{
  "n_layer": 16,
  "d_model": 192,
  "n_head": 2,
  "n_kv_head": 2,
  "head_dim": 96,
  "d_mlp": 1536,
  "vocab_size": 1024,
  "activation": "relu",
  "norm": "layernorm",
  "norm_place": "pre",
  "norm_eps": 1e-06,
  "positions": "learned",
  "qk_norm": false,
  "attn_scale": 0.102,
  "bias": "all",
  "tie_embeddings": true,
  "parallel_block": false,
  "init": "normal",
  "init_std_qkv": 0.0201,
  "init_std_o": 0.00356,
  "init_std_up": 0.0201,
  "init_std_down": 0.00356,
  "optimizer": "muon_variant",
  "lr": 0.00676,
  "lr_mult_o": 4.0,
  "beta1": 0.95,
  "lr_head": 0.00789,
  "grad_clip": 2.0,
  "warmup_steps": 200,
  "schedule": "wsd",
  "decay_fraction": 0.884,
  "decay_shape": "linear",
  "final_lr_fraction": 0.1,
  "batch_tokens": [65536, 131072, 262144],
  "seq_len": 768,
  "doc_mask": true,
  "train_tokens": 407000000,
  "steps": 2741,
  "dataset": "wikipedia_en"
}
Each number is 500 + 25 x the weight over its row's rms, rounded and kept within 0 to 999. Layers, rows and columns count from 0. Numbers have three digits each. The size before them is the row's rms in percent of the matrix's.

# layer 6 MLP down (transposed), 1536x192, rms 0.0444, rows 944-993, columns 0-63
097:522544506508502494482502506494522543512510476470471495489462556532491523473529537506530547486489504482491490495504526470477506494456485468521500474489508484486487500476483531484506491521504505
093:513497510521483495449497513480524482535500491493531493542507530532461523493454533489505447477463507492490470499488485467523484544510477516502506521488451532511505510497504509492484487500511502
098:478531548456523492474494516452545503555505492479475508502521471502501498477499483480448510505484462561510518539457522527517476540515513461542499515513512450504465501518517467485498522489501500
090:535512494510559460467498493469492493465489525501472504456488479497502537440502527507489533536517479491478456470507485474497507491523521525537514491519488493505525479472519501506540516478488472
108:487491506511500501503478531455481493474516515508449499508483485509529480489514540461506556516518490478530486469500488537541493461509470536445499529481503520507504510512520509493525467481498467
104:495496502500495512527464489521487502494488512525454528508512522561401490492523537487489466461526534566507498505492466464451505512479478488516524492481486550487487541479509508497493479480478442
096:551507511492502531510504502505486489515506524524450482473508515491506444502527483529455442497494508502488535494514535525490547530506477519532496493502516517483513493504508514479484515484495475
111:478532439533497504515527487476524532500495463499490465513512504495535496467437505520455463477458529515473476507488499530519508437478509471465483538462476497471497484506503543494455456541489526
101:547506524482543529532496494508498489467523523484482519477516480524495457499514491486522469490478522461522479468492475476503504459506488547528492471559527496516503486518510501499461511455484508
102:504490489488454500482491472500493484486486529483491505539483567493513531486492481497457516520441542525496510508515520451512496491488476464503524491458482473442514518501476495492482511477507500
098:530451490531511493528480499523540518516495546500523484500473520542479501521510517499494549531473450471492517538519477447491475536497502510462532492504467526498491500488501488513504549537479526
085:483528519510484441526486522505501517537509501518479547518518516535474482496536441491515456480492492470514496437481492516499484449502515504515487467489462531521467495509518452505484493476528478
113:534518510490551495460490525512510538460539480507515515492503495484509474479506521457500496486481496488519494486494559526533496519486447486485501478476523538520517532446461546488522461458525463
099:484516513495485512465540509515496491524516519501474536488486486516436491530446556512505512509491492531530514503486531445477482526473499493490516478528496517481463511523477478536519490497481527
100:507482473527462491533502524497499489518500524539504496501459501505513457512518492489484576474497463486502454480477441549497479457500514486453504502489533516505495482505507499507484515535511511
108:464500475481493536475486486503489498501484523535490485509487550526500529495476446488506467527498552505490499533504552495513521474474516502537528423487504547486484472494484496465500495511495481
106:474538522499487472498493472505517498510461500512502503500496506452478509481519505492497488515508508516503507525478554464512478544520483522488514488498500486520456430491506505496467514485522475
097:485429525491517507487508497491490515505499528492491526508455468518513540526497536515490496508509523509522476511534522539507497515470525517497518506485462551496537510490470501503516481486526491
119:540498483499529497481462477510484507470485515454486551520503457498492484497521504459516528500471523525521494528504519529516474501455474467495529512464480498561492527479480519520521481482516492
109:492495465501469480526500489505539467556510517460468501496455498544542534478541505515477507485524538501561502471515542467478475501500573448508494519531485490462516507484487539519521523486536510
097:476482483537466480516505486482488515546504513539519518501520499537484485515498497459480561493491489500504488484495461483444481506507525530537543459441514519512498501495452484482505498556470509
101:478557524495493509485480514496444454490500449526487514530469529498483471531532498508532461481467510511470495480466519535499465486476536514519531494500495533522523467486484491492513479523517463
091:481487514482506484468560508523513473465520490482457482526532537509535507498524517525510533536513543473498478506514484466460491540527478490458491490482529521508547477511505500537486512479510488
106:473487500525503537468452540542493449515511500542480529491440515537478500470487526487493512509504478493467485493471508478511497494507526519504502544484533529519525515495530511485495522500496478
105:472520530494445522485493462480499517525534472542481473507522541456506511522505515473459546477503526493467509505490439507535508497518518487534518456517491472502486492525494474478516444459507481
083:549473534521470513495503493505493525524521462522524474451515532508487519491506512478446470502537444505477534535444517482521477487485518473489491480488465513515541484513510534524529498482506472
109:482525465505532506499516491490504491518509497504463504442563496534481459498560508497494458525500470509491527483507519480518473521477521535499487484500544453475511463478477508470517470519485505
103:502553516521459514512492477489469497514518509506540518475499471501497483477489503468465520510474453491488506528475463537498520535509467476510472523491526475475468507505517516510504505496475514
105:478511471525494513474512486558492456510461463505453510546490507480481519504498461472509517550447503508508532506497426524493534516530517505480498491485483525520506485511503470493513522441515549
098:525502494522514499455472543530506492487546462516512458515479473507535472486489513504487490474488509470491480538510490517517534511489509466520525474525476462525535475523510486483476522506487518
105:531506490526472475476543508503508523490531491490449517494469487500494508521503514492475498499516488520506543518466490512522511500524524496506452579497518510443487463524489561481548507488522442
093:515477496471485505488454467493477526489487481521501503534451528525537494483474489524474483525471484472478498492512521480493485507511537491543457479494453524494530511497507509486523476485489459
100:526489490505518512471470528514494506522526507497501455479492506483520492473494497500420488511461512519501456530523552509506525541510520504486492509514549504499502496510464519496512471460537462
086:506518508467431456520498516517520504517543536510526506535428455484487532484556501513508506506461464542484504519514482497465462498448520502499485497532471510517492492499516468480459503522513503
115:454516506510459514475497520509489497529464514536488505483493489499460472493499498492504533539515522458532519463498514537489500504485467487534487498493527467503487487473519528520516480480455476
089:510529457490513526494453518503452486518494511527517555508498529484518523528537498468484516491526496463509514498504464473490542505492473520504495507450530553494495496497469511496509492520517496
105:526510501505501477496558506505494484534531495475501539520544467499520540535543503496508538480534488489523486521460506503536476468482495511508503512522513470515502478471505510509536531507486516
101:543481493508497514513517528532530461498498506503506502481503514479477508520552492504532481485486485495478484469430446508513481496489481482486445528509491514500506454482502489481499494439437510
104:498503518478505492521481508472530488500484488508542501519511545532513480485525542484528486484506522465498493466491518524446504481488492532518470512480518480522551477477511527512487495537467519
089:474494511484481489489514498488513467467503526484490514494498524502497507515455475542508518521471561448492508488481505495499516482510533499544427497541532558516467564502519519542498469473493485
088:507481551527513500505476496492444479521506483526502489475536516507500488492518465488493461550497488541524523570502478500503514495504453490505509458538515479534485558546525517513520490525478472
094:480473533492472468532483482522525488548482457506511534533510511521496517478492492493482527496483505531515491542480515528464463524461462468484527502507533475529497519504469467510515466542483436
100:532495432514450529500488506489535507455525454505525515507502506563499508517460515517513503503511494512524483521484491511478492483504491498505523489489483546474497506466484515492487534496500508
091:559462517464493485509519495490542512518537480497518518538457511538498509513527507512484519490527522447493528495512513553511499557483501456495462508559497512526475526507516471491507497482482485
101:464504472496485529503517544526520524495510504468515513497569465537501519497495501571538506542470483501541481463502502474488459518458469522517480527503475516489495513456472503471511474453479483
104:504522476503456514476545467472518465538499480478519502518484505507539485516467513512532441479517515497501512439500515500517506510518473543469550482493493538535508508502506495491491502486488519
092:477524520538499495533472452496507510493474456481547557512515532527462514469511485471485503486491545499543457514506500506500472501466523498494527492472487479514519528519497517515471495506500482
091:518512505512469514528472465507474515490526486524513529549453474457512466563460499495513488539494523494483508491525465510485475493464516519501501492439552547466493475503519493520529487479518481
074:530510517487510485483494514480501520517481464498499479493489495532501506485526484536525491458516499470562519522446562451491546481491545492470469508484481500513486457510509498489503449474495504
105:531496506526501521519492492483547462538549517516484506488477494483500464492467522538500504489526506532538524531506479503469479471533506490516536539521520485478511470510515510517542538536577515
# layer 6 MLP up, 1536x192, rms 0.123, rows 945-994, columns 0-63
096:459524465502521505465490504497550481532476501512520465504469520528485540539532457434499509502507506554480521485503528463479485499501515532508513467505520523478445483492494457477462488500521487
101:462504533483508469495439523481496501504522491510508465493521523477478491482530546463498546498493474527491419485502485543527500496488497543454496542515525498498510516503511483464479509538507481
094:556473514490463505485529539480502483523502485511484517493523512486481502474500501531544545540498532490490487501515515554506504536495509486509459479494493532495451490513510513507464500550510470
107:484511469499491518515470489450508484488511510483511526497457507521504521503525519478475498506512440476479458516515493495545464469501511517493500486473514459494484483526511501490512497524482518
101:532525480524514497487468529512531502489487486501493482490498522457480503509513532492529527518469477462524513503514574504523536465447522505505519511493532503469457458540545553470510519456518484
093:477504484502507472474502496516527494484525494443513516507541495486471542519476533434523551508491506508521528504528482494470442485523498499482478532479499490506500491498512485518491511491486540
101:496558510523456503504487479540484496500490518468496482504506467493522518489494491521481501494476477505459486462510543532510500506488502508495505509504527536519471549497484487498541510496527494
101:515513529496444513542515496483550515503497482477562491504492516505508509497497512469471505477530459450468474523492507512525526558482490502504535518493502539490509464484516510476483535496495515
100:482459508556507512470470514542489528489501504492506527477502500497513514514507491509487484538451504548476475508504489483458498488437527513518509510498502526409485489488535519491509507502514494
105:495512516501500480525490539543523514503489482456476520508495529487495484507483493510490491502476462472452499501505504475525519499462530502489497536482472490506496536565516518566488486515521456
091:539499487483565543505494492500523502479528491495487494486495470449514519485508531478484513504494498549499458490541515485494482488467518510547537528469456455498558522465475460505533473505537521
110:434483461488519472506526464502495469511506494505486473508449510507530513462510488484496508515557500485562544493514439511478492478520550483529485523488542539537498500532517544494508521523489487
101:490519467496535476483500518524508528493544476512515489511469502472501501494479497505508497473497472491527500478482524471516461479496561492481478495519515499510473503485468509519469515500503518
100:493430513524512474476508509504456486495498519458483440494483471473506511481509503511489506503526520461555494514488456502479481486487519504494506483489453508498524483464545471516508472530549514
108:487473467514502467470466491526472554506507520513459483524513457475491487482534478502485540481535478534515482488508511495507506563524537490493506517488481516498463497507536503546522472514547507
103:498462473471472498532473455502521521534450511493518462522497520473479483513528503522494538508488499529519494464532499482503474472520514500521496498489525500451508471542489503484533477541465520
094:508563509484501505526543476459476490475505509500498508501534439518518476446516527549511515489521515537530525519518526498474502525466489487556499530496488506503495493480474535470516470463461576
116:535498489500535529525566471478496521459498531457446493513519505511475488542494516492516505512470549486515531501487501478499513483508438493501464507503461513476500493522510526472477472524544509
103:480507504505557471501505517516536466500475478534521484505509481499463479533506506509469555507477514473511510480495474504517507522525516548512509505505541490502482488482493473507499463490488531
098:497498519515467469520510489536470475535486502456497472547527512468533524539494556522527480494513498487484490453518507502507482520497514527518446521513494494498514472528502469500517562493514497
097:524457500482494496512515483496516497514503509463492539500526496454471529521492541509467521532569509509482488495500477497474511498538504499510481505471448515527520508458522539517523505489483504
096:527526506507527489526476469518513532512486496496458543489462483480532514466505518480505519526492510455466496520540509499531510511468499466530498502447473513514482517502571487484476452527499499
107:513461565472528530510482493490509497493535507507511511546508521494502478514477528519501476515509474482487485492519505487540480527514482497505487482486467455505487532537519525522454457478504518
103:480456520504476473491511524514541522473521472455526477507447469501483495484504490475461504521508518488513513526464507505510465535505514449524519447509462518526529518476509566506500527495537538
095:448518481495451483490502475515523529513467548498530516493499505513457504480536459559477456496517508468536480467487514533505461522485507480510519479479482474474496513514506527540528519517473501
110:466497474509547487477485510489492474492453514511510482467517514501491517517552476543457494470544508516542508527475490490534545477473453530517454513521510491504521498495506539499518521476466503
103:472477520500480455524498468478465514510451501533497507466498546500491531515510436473473530484547499516518513505491518527528492490496539511510512522519467552494502519506525552475480501447533486
104:550489465484473521505483520501469453516483495459490523540507487507492449485539484535478517534552510516493490536493494535529517519503505500465525506511510519503470538510482502472474554447477510
101:515529529501484460510525489484519477508494525503504491489520455499472541510552492507490456544495472460510498470478482500546505508475512506500520550505533549481515487465508469452496529534508486
102:481451442490538517518487479491519503471485485505544498536499488513495482486554531514515505487476529505528464481485488501496491505497503525493540465516502516505502522495508489493544493563482517
093:501556502521488462499510534482522513571520476538520491518489513536505496497443485513520523469525505520479522533486490521503493495510478498514504497491477490500486458524573529483465530501512490
094:466543495477512508527515454496526485487470527492522488479511490523490509524493487499473485482520514541496527500515489531502549469526506504534532503517494539511486508500525508490569475529470499
094:523494480540484542476472545509511485454454496483470508462506480552499494562467537538476465485495458517516469523504526470551490495463496513504503509477493531481488530508498543515496523519496487
110:503510475536538534480478520479490485469491509499535453523473508504515483512436480521514544535522496497510475428571508487538519508485506485517486518505475491535494542506521543538503484492531497
097:517499518535456471524480498476496506528529483493513489497545480480464462497473481504514534505480486492516512483498515501543484517495502506471511488513523472546525549498505491463490496504478505
107:494503491509509505521486460465496521508474459491523520491504507496489522459516463478486497521491478483506494517514485490462513535514474506534520494452503473490518489483475500449518491453535480
100:520518487463507445540551504477523516493539510532514540493502481510469471510529502503475519520498538497509492527499501544445484494527507521525495478462475488478540494503510460520496497535457518
102:496500505530477511486490517462532500453515473511512452519505483486499509453466471488487502500504468532495505478507520493516523479519507510507515517480503482515532480499543517468530500547516527
086:517523520475520507501498469529525523518457501524442510484496512475468516491520538515539475507475515501523523520477543462489502518490576505515542481469475495510547482471484489431487520497505537
092:478517485510532467543511489488508509517464483527513530536522526578477513455502503516445504513527515480506490494529467492455485500502465476477460489530483522514519531523498441477525477464530504
093:563524485504530490513499506482502530470516523477449461513520526500512482488522531497564513469490501505520494512507511511531536482501508497498484478510463514478528512461519452485487528494501510
102:470520533520528477457530516442500482468482505476493544489504509518499529504491513529501490513517559481523484480511524574536526520512506503482551487497505518497494481520519519479466494528482507
102:558493509502496507469468497503474526497464446497477441498515483537472513457490501532530448466515507533510470489534486460484494524526487493496551524505498497511459513464478561526432535460533549
105:477490504512510513524534472504468497495511491499519521505486477506561449541500512480494536532525477512487497496533498500519536496505486526518518480518490539522489494510495503480578537482529511
109:485490477487501485475545511478502474498539496522485507538543517505501505551483498476549492454499479511500496506469529527528501474449461519489509509509523538520505522532499500483468502488495488
099:516488495496490460509508497529515523509456489523498531537547545542521526447512507499489521452508520540544462535511549465489507511443543481472503517465515464462507496499510502488480490484494494
096:514494491507522500480539513504460502514490561538502509477506486514497502492509493530471536464507493462535491474511446505522484483489485494480472486492528491487474546513529470477456495492497470
079:495502493518455499515518505502510530474492465524523476484508512530459510437491507532521534512525508549521505486497459480521512486483532452487474484510472502477475520501507527505495511528500536
103:527500508511519541539545535507458521500497517506544503474516530496521524469502544469474486493485467506470467502497503510467480496533525529507511484494511464532490555552488532538502493487508503
090:453534506499513481554500496529475479497480488494503502495461537544478514503560517506499476497540509501480498530484485485468508456491494476511477484488476513502479511487545525528487525508513493